Weights of a small GPT-style language model, trained from scratch on English Wikipedia.
Size: 10 layers, width 256, 8 heads of 32 (4 for keys and values), MLP 896 squared ReLU, vocabulary 1024, 7.08M parameters.
Architecture: RMSNorm before each block, rotary positions, no biases in attention or MLP, untied embeddings.
Training: a variant of Adam for these matrices, 204M tokens, 6265 steps.
Each number is 128 + 32 x the weight over the matrix's rms, rounded and kept within 0 to 255. Layers, rows and columns count from 0. Numbers have three digits each.

# layer 2 MLP down (transposed), 896x256, rms 0.0537, rows 404-429, columns 128-255
100150102126130144125109186132181069101152175068137142118100080148166141106140127177141109125142111169174163129096106159118182137137140172109090114097119114180070106112157148147122110109128115178160130147106154107080098138166165133116089136202178165115137104124135092111155195139132137162133089092113096131102119121126144184035154096113087104146104138133040161089098119156086114131131
086094097070039152131163085092122112096145117093138040118099179082104127139164114177130151125163121155128105181178179061063135177083184134111093146177154106142147116156137095111088116107154142087167107171122118178145120075108103132108086194116138102110155138116200164171130132144076143116123151099084078119143109112162106101120105096086170170102138127108161183134146109131173065138154
118112161136147138131123138111156099152110091166131185100181216139140108105189116172156102137142128173134165090162181150091129121151159120134177096147116106124199076152169143145137156121136202113068128109101081166141085139063124181077176070118133106099134112166104169116130114130147141103088167136058150115082173157126117191102081108109114154122153172149132132194120142122082217201102
139137118149141111083172121135139158190115113143075100154108163148141160085138127115133096131090147095095157119134076161106097114138145181184171138142104117187086133142098135112149098110156094110084100090124106172150129184084106170143142143122091136131095097124079124123096128065121112143135146087108104159200157140133138117137014118108124118164155115093138139110125112121171122110129
129090102146123167085211091108082133176129180117151077168133161089118076127109137172149113138113150186078177170172219056085124130122110115109107095146198098092235150142110098109177162147165168142063141086075146117114098102166115103137113108089158155111148156126115161102136119143184140147156161109115130145148070148173122166085113100108163144126161131097097141162126151144161080123106
096145150119100107117159097108120143109095180145139124161173160124115140086144142170152127137076110126128101153147090138107103111120162171106130117144129169097255087135119107117119142172167129130103102160121200137108161210110126082186142159136113116137093176140132118136083121100133176115089126094160174146084162121153156071122190155102135159099115154126130144130124124139136115165124
094128080139179173098150161164137159092101120078155131149152094107180155148141137126072062122187154073108120176097049197120163104127123153127148150123122144150119151116162149146166133173070078094134119148178112085111178142101147039119118093149135101150129141123110155108118130161161101188070147136166119124091105123135144194167151083198137141143074148153086174183098194095158124077152
125112156120153128094117158123103079134118152119119110168165129109141081103119079095167085133106092153086167155065121125126124123154147145165124146110150143150136125118141103152130116117121103152102176157102114093143163108148180121117137083158141106155150085108088105126144113170125081126098081110120109131178174193133147124127153132119056129126150154125173136156078111166117095076123
152184153104131140162113116190137126122126093122138162117100120131102083075082123146175074143143145177054113096115114144144154138135150160095130147107116051099189089110149094114140144149151159095164064190128101120125128148141091151123151163131073105096192104139106184158137178120117184192076191155135121121092149147128127104157131150099138095126120098137144082098183119120139119084153
132135108116161097122151112121161167172138115094106080134095126129128175132106081127136123132085109134172152088146147186125071120176147089154177119102088108141230096102034144186103061186132152165100053086122152116111099141132113128092101119138102104137139118129153111126086172155113136085179152151146157099043167132084168095106104138153044123173125149189075122113115125081120116130148
123155160092178088068153059138114132130106104122132099111082135147144113119126042127174140092174107122077091131094141057136152096171087113144169105112121140118119150067133082139147131135102135174177075152127168159145198119155191128109102211141115121140112157124139159160132126154119158167100204121174121073135150061163121074167110145146135135124135113106078095126114084111157092162142
147123106145150112196112091115158135122152069120120128177143160158174164117077132084103080127125152140122169108105121099078138093113221135107123109185126131135158107047078124124087118102083086133184107095081168130126163103090120144155094167139121124139137151097117192170180156137104118098072149114145160153141161139146070125126119148127167179173149092132139101191182124088160187131108
185138162128104169176092156150130120122140138213132125091123124178072093184115130092124145112186134187162142074126101150149167146097151117131119120083146089110102145145163154082087123077102109119148123125092115092135105161073147179127141102139176207159098157128121122085134121135153122132174073141139147126078067145166122097144137160121113108100108088120106144116098093137147135122131
099097143075127157116171097138107120159115139120111180061106088104130157132122173172103155050130115119151149146189098093182111120113100083065124184150174084109073170156114120160110217148150115135122051080105173186114132137149122092092085119103049131111142083058071122117119133176137153156100135157172075126082120138136099157058123136150073104139199157151156203172169135150099066095204
163192109110124142110134116131107091127051130166161059092084156161136082124104119101156151122124137081132113146090152151147138196157108143073129114122112123126071084136131143091180149107163175179154131129105091178148097128154116187092092027066086141144118083136083118088092138119141150134165160137183080128103110152161069105086081173114126128113200188180080183078149157064125119119096
186153158094118109135085067168116103035115105083127160104179143136136156106112157153151088143158063104117165123111142118145082105079177137104070143162146123123096112166122100130126150139162160154131118147122153129071105079173050130189125107163177068071163101131134165158137069112161158145126175068113155161152156181130110118128129205138101165133132090124182086191141135122130151164143
122075120028096133151159118172147133112096115085121127100073089062098073159085121204050134141121120157137154157078095199132108120150041095098115128163179093095177116122101066154167136157184101150100046087147142053178071148109111117175124171160137105086103117103126145111108221179090077176149087091127130126128127153110172150128139127102121162081170169105109162150121157057128096070157
096142105048090196045149132109128151124157135073158133034139125209121137108131090112144134145152158175160111183160146163129092075119108154151137121123140104160166126133083132165152133105151084120147133150125118117143135102111179105098125158114120122159048108124097105171102132103142136145162151132115127109046133074135126158087130110101187088140095101072148156109149119074174167128130
136125140161147205121121121192146154118146069097061145092100109180155176102171099126106137095163115115119121090160128104143115087092019174119089050074080138103096179120108105206123110139193046189126135122182161153133094134066151113113123095153131126108102128116123132165198108162116136146094085094141205109149123151175184134110092165093178148113170120141138081175117143084107090158150
154100127133069127130147116105092088121168085087167151108181136147116082092101104112121132179153173128084094138152160138158121111113125132117108122140093074118165116157146103163058137123108164095136118132139134137119095161044109158106107101128200128153153087142135146107161119189162123107121169131145145196099121095163060129134121121146111120111169122096177089153108179166143113101084
141155122035135129096148136125148166139059108170165140157151123169167117084184120158128158121100016097066122129113135129057030126159056123153169137119135112115122114079121105120085136121119108125098128143147088135093094129067143130114206107083195097145113132100084104118147123183082152081153120112149108105111125134135115210122094153117114137211125156155098151075128129089106121194046
116109125151124135097130107128103136092059129141130135136181132117114124108147174099133118110151107139162149130123114165170101142163130082113156103061084164069141156139126130121180150099116171140083132057180143168139119151204128116119086128173095110135168126176131082215143138089100118141137122092097122159113104111129133128118119073038149169091081103110111154159156101164121101096134
120103152121099140168130172134081120134140104081188100109140137108120130118171113198111119147128143131068139122135167118124148098149110135112148108124071173171174110067144103126092117193182135142109078157132129119084183136139144127149092161120137144145137074106132110126163136100126074135096167141119078107161108139122124129093144129121149067119108197099141122147117072081082150171109
136104150175069068135139139109139089167108160054133148078144110145184099132089103149195171093149060108103084129041182141089166149118127091094126107151109114160143121133096145137137126107148106099166113120105126112113118114161139162144122088131079143160130133138140128144082130159101147134186089158149090144122176139082114097078111124107156191144110152097111134107186129134182115109123
175085182137098136166166167134100097189079132044160118125123114166140155150157177146103119099142052137129137133124151138098082115139100130149098070120092169137091128105160075147173103107131185159115150148112178157063097154064092105137116142162128170138158148144153096146134091164119120135095161089128110157127071138148093157121119123124131126137082161088138121111146145106170104152123
153148113123109223107108107154078138108164122123139153142150123022098100125116101078124106121132135150147133127129101122116134154109181109149093138156123174090093113108123080129113082106159184122155104151119142141096128114139077115183171113135175158105091135108121094097137144156191103135095065158131156087137132148218126098234152096132091060089138109134127179152127173163141139120120
# layer 2 MLP up, 896x256, rms 0.0516, rows 405-429, columns 128-255
218172162126138158156127152084189158119154171115138072136049094136182145156118117069150068060120092098112073144105071118116107130143127125132143110127162089178074159088056142176180148135109148115166173117111177195137117108135132156098132111127135096182099115128167103147212136154129086176118110058080148088125118160135099097101093100096155076165121140085072143118174131129108133168108
149147116132145138118113072177113116152092141116164142142127103111122083088123160083143120119137151168163125138073154121136117156146132131110149157180125121175113166185136135101133092119155118186102183068080091111140112087088137130107113104128152117134086141171119057123122155127108111094162139117126099077150098129109114094102117157086066079109191080162155160083162175173116107108187
170077165152179132093138204113182208137126127137109058202104106108099112153111104092086175130153130137175101130141101066100113115087156150111105199156081120131146176163106126075149125141146159097125146107151095163133113104147134130119158111178180137106123076104111147084111162155121153126123151114155082102140123161098101147121122174099118154156091100160088129146126193118114104096174
177114171104133141171153132076127120123119119075127100161100141133086112185188070097148096134156122155178110170146141126123078162159132095104082145145140115126135149163100108120134167100138119116121131128174144124075079120095166085129159177113140113130134109156101105073161142086102036117144144183159045135094137153112152132140129181096138152120121185115104102126139133145107102143104
093172144060098159088124154109111148118128129165116140162102110078147150159184112118110116131114087108126150173123141149121161127088135067124174102150101109104127171161165116111157152152116173171077148127130167157174153151141134139088141149135126148157145181146120141089137153177130128133117131103132135170127091151146131146177121164191084156128141043068129161102144154158116102095086
126116186110119103098056134117164165114188078125129059153125105082150135095103040126060145115115071138084141106052150103154107062127072162167043104135127096107091128177133130143105134091116186089119166030108156086087156172167174131105172142122145143155083099086131114093119110115096079085166154064129098135147151168136158126150145138133095180130119118086147062106138119147108068119115
131064162070082152124109154131118187142142138135119118095157131125084130083134122063088159131146095136081169118117117193110154130110126119084118142163151084151119167154161096135106118091052116165122134097145089128137112116159082127149100100141161065170128135086095106149103104133091125154206144112129145133141158175132174069173119095106110155143116100099119119071100107107148106146118
189098169109093113121129123136147185123167109121108080211122095110164159105111131142124126124098120095166128139136134120084087190151152096122082092093181107126138135117102154147141134154141143165127194126092098161153133106152118113170160121077117121086092120095136059178199112154092128074132106106156140135093102157165131101145096115139161137128130115064158140090152119166100153160132
143144112143153088151138111148124109151162086091152114146128077141133217188170141082148148082139073137108124155161076134100155125071106127172112132188131152071124204097143144121122094135153066097164205091113162133188147150156209108113138085150125108077172095082169146133181114070076015102140113129151119114117182176109094123110113142152158177124104134121136152172114139166138103114142
178106074067144147101120109115097102164127145153106085169103128079116171137178138061107130114106085135142129183098132130131143105109107156115136122129158112155115122124146104110129090149121082154158131090110111127152065134132092123165093155102104141069142104187136158146110173144116111109123157139100106156124163128139112133119050096173051126111117126091100139114089126120166173151081
070064120102139192150099133153125119107104093116105186178150134123155144091127130096161083134145173115154115105140145128094100078039137149127037121130155054146158117079163125165140112127168168159178127131094154056119118172103126149159139113100126134149050104129104151123172150095147119073147078100177113175139135158100158054175098166147142095106174174100143029106161076099146119177129
104134158131169148114090156091146092131178122155143128153143140079174181171082143078156140142089168047160138153085033148087209126130076165174182161095120122079055104156101120117090132123106134130154124123172119135104112114121128127104094123085120116120104088146163129125136138167089041174143175112155101138065155156089112142139153088151135126135151052138094167117144059076198176106140
103123148138133172120129096058065068171142021104169112087128102111166092134109159174156155092141077158154095121078101149083184163169143097108108220147216122159066117133103167102147106214038147147187133212161130176165088079125083125067135147079110100130146115141098158085062162114144108166102112097164106172101127159082115148179045072140157110082166158104078128154135135135171137171162
153155107116159154119122154108155140142126143170140144116098128047078127136132111090139046090101154084082177180098090141101120160130152141113164170064156137148087118176151148157197141178116090170124058112173154165170172176098131023182132112130076127088150106182167120048107089146131155140179109164158131153085117149157169148189143200098120089176113073099073136135204189104167110098092
113092075047116136139113112093124148135078132129142081142106111106157140109148121047108092148135128117121086134130140165141148123081107170090114151087136118107126154149125094096123134112143114174156107105167108176102096179107142145102120136165129112113135126115043161144073128131092122164132116089141081128103115149127146140080099178182074166106123177091184135113123145128199104074148
119137120074156174171114171092167159123167160212122175142113119160084075182111133092153174090099135147124120210149093108114115103094164096102144132157038195168051156209072125089110164138113129141152139186172091079153155117189172053161077176137152080144105189181154163130103143098130103116126136174124125142090160106129092214138115155133121154145094143169079206034098132124132074151101
144174120095093126038128167096151149102110135122098161119102143126102177165121147142128090169072128204193138159123150096162083098095159118082107116196108083138080152140127067083148155139045146123083205143197149097114156166141145135137107152150166147089147129117118075080174187137096139044132136170138129088141122124143124153180153093132130128199154059128154152128159127157122147147136
143108102098174156087148140104143148159136111111144129193055113101146140143166108107147100150079148127194163141104129107125239140108132157151129155156139061126088093066145097161183081175111165093104104130133084119100099174157205165153179105117096100103125110090155136160137183123131070069095136165167104167080152155126102177096108072107114135163108129173087129106174046089140141134131
119098103125203119108076095039141113150139146159129122135153106161158145122104078090074167110155145104137120142140091177148215128126136163131127122101131138137111113102169127081111073158125146171135118136129101092178142171112119149117218113123141128141163103132121165093131153126093086092129123129126137094111122177175118152118084133113135162167117128102176170121135181140128169143126
139100107181126134118110121108110043142176062145112174144112085141128152122211171153135164089140166178158111102099091149124166128122180120136116085085089150073109111140113123173140162191121117132191157147149124133157117100112141137110086087105101109179182134159116158180137078151132077125129164101139160116147134180105215103187089076130106130121125168095139088126092095137200094158206
113160125111091074189093132120088078122194103143100129146102130144185137182171121123194101126090186103120049178118114135186184103069146116207127156151191114118111071123141169116090121130134164110193177152116143101128153178112096135106144094127154090107118110141102098128177095130128126141123131168150155183091140228132092108172129121166108139116103171143145154080069117094161149114116
129124148139069175098085169173112139058171112049145125133075111117131121165139105158115095088083102098092078128094082172145159086079154122129110101106130103170132179115158077137089119194087163094117125121207069135127194112149165134128071164153101051133165108138097133062179170158141094115142140182135113135136199100147137118197139135132108047111058162107104102091139097106137124121162
167102119115152113109094119136141123130117157134035104140123105106061178161113044097100128128096105161124072098090161099169134097122090089144089140161181120162088124134048167130101152124133149129089100159106098125096146151119181123157106127113190119080117093186062149086134144118168148108129107099115125150058049179127149105116184163175083162175135102115113102072194189151116166084161
127113088099125095064086116083155202112106121161185158130106063170068115160156146117125110086150090115153161095102173063130121099136107129147149126148101129096115168152125143139109134167062094135116138143116150146155145129119158150143101152128026119143096186208151155097101095170100082114140112080162109108121076113180173129143118162142084184119130142084166101091185135130208082151172
145100112082122133113059109090092158148150157165100167134053114098123095137125092153109172102102167165111146110074079076133110116185095071127177140167080128149126136117126126144108120123096128162115174142139109165175179039179089100066115139097097119081124125114120133082082115130125073059118156127148158112175123121202162135136084103111179148114100179108104158140181102127121104120144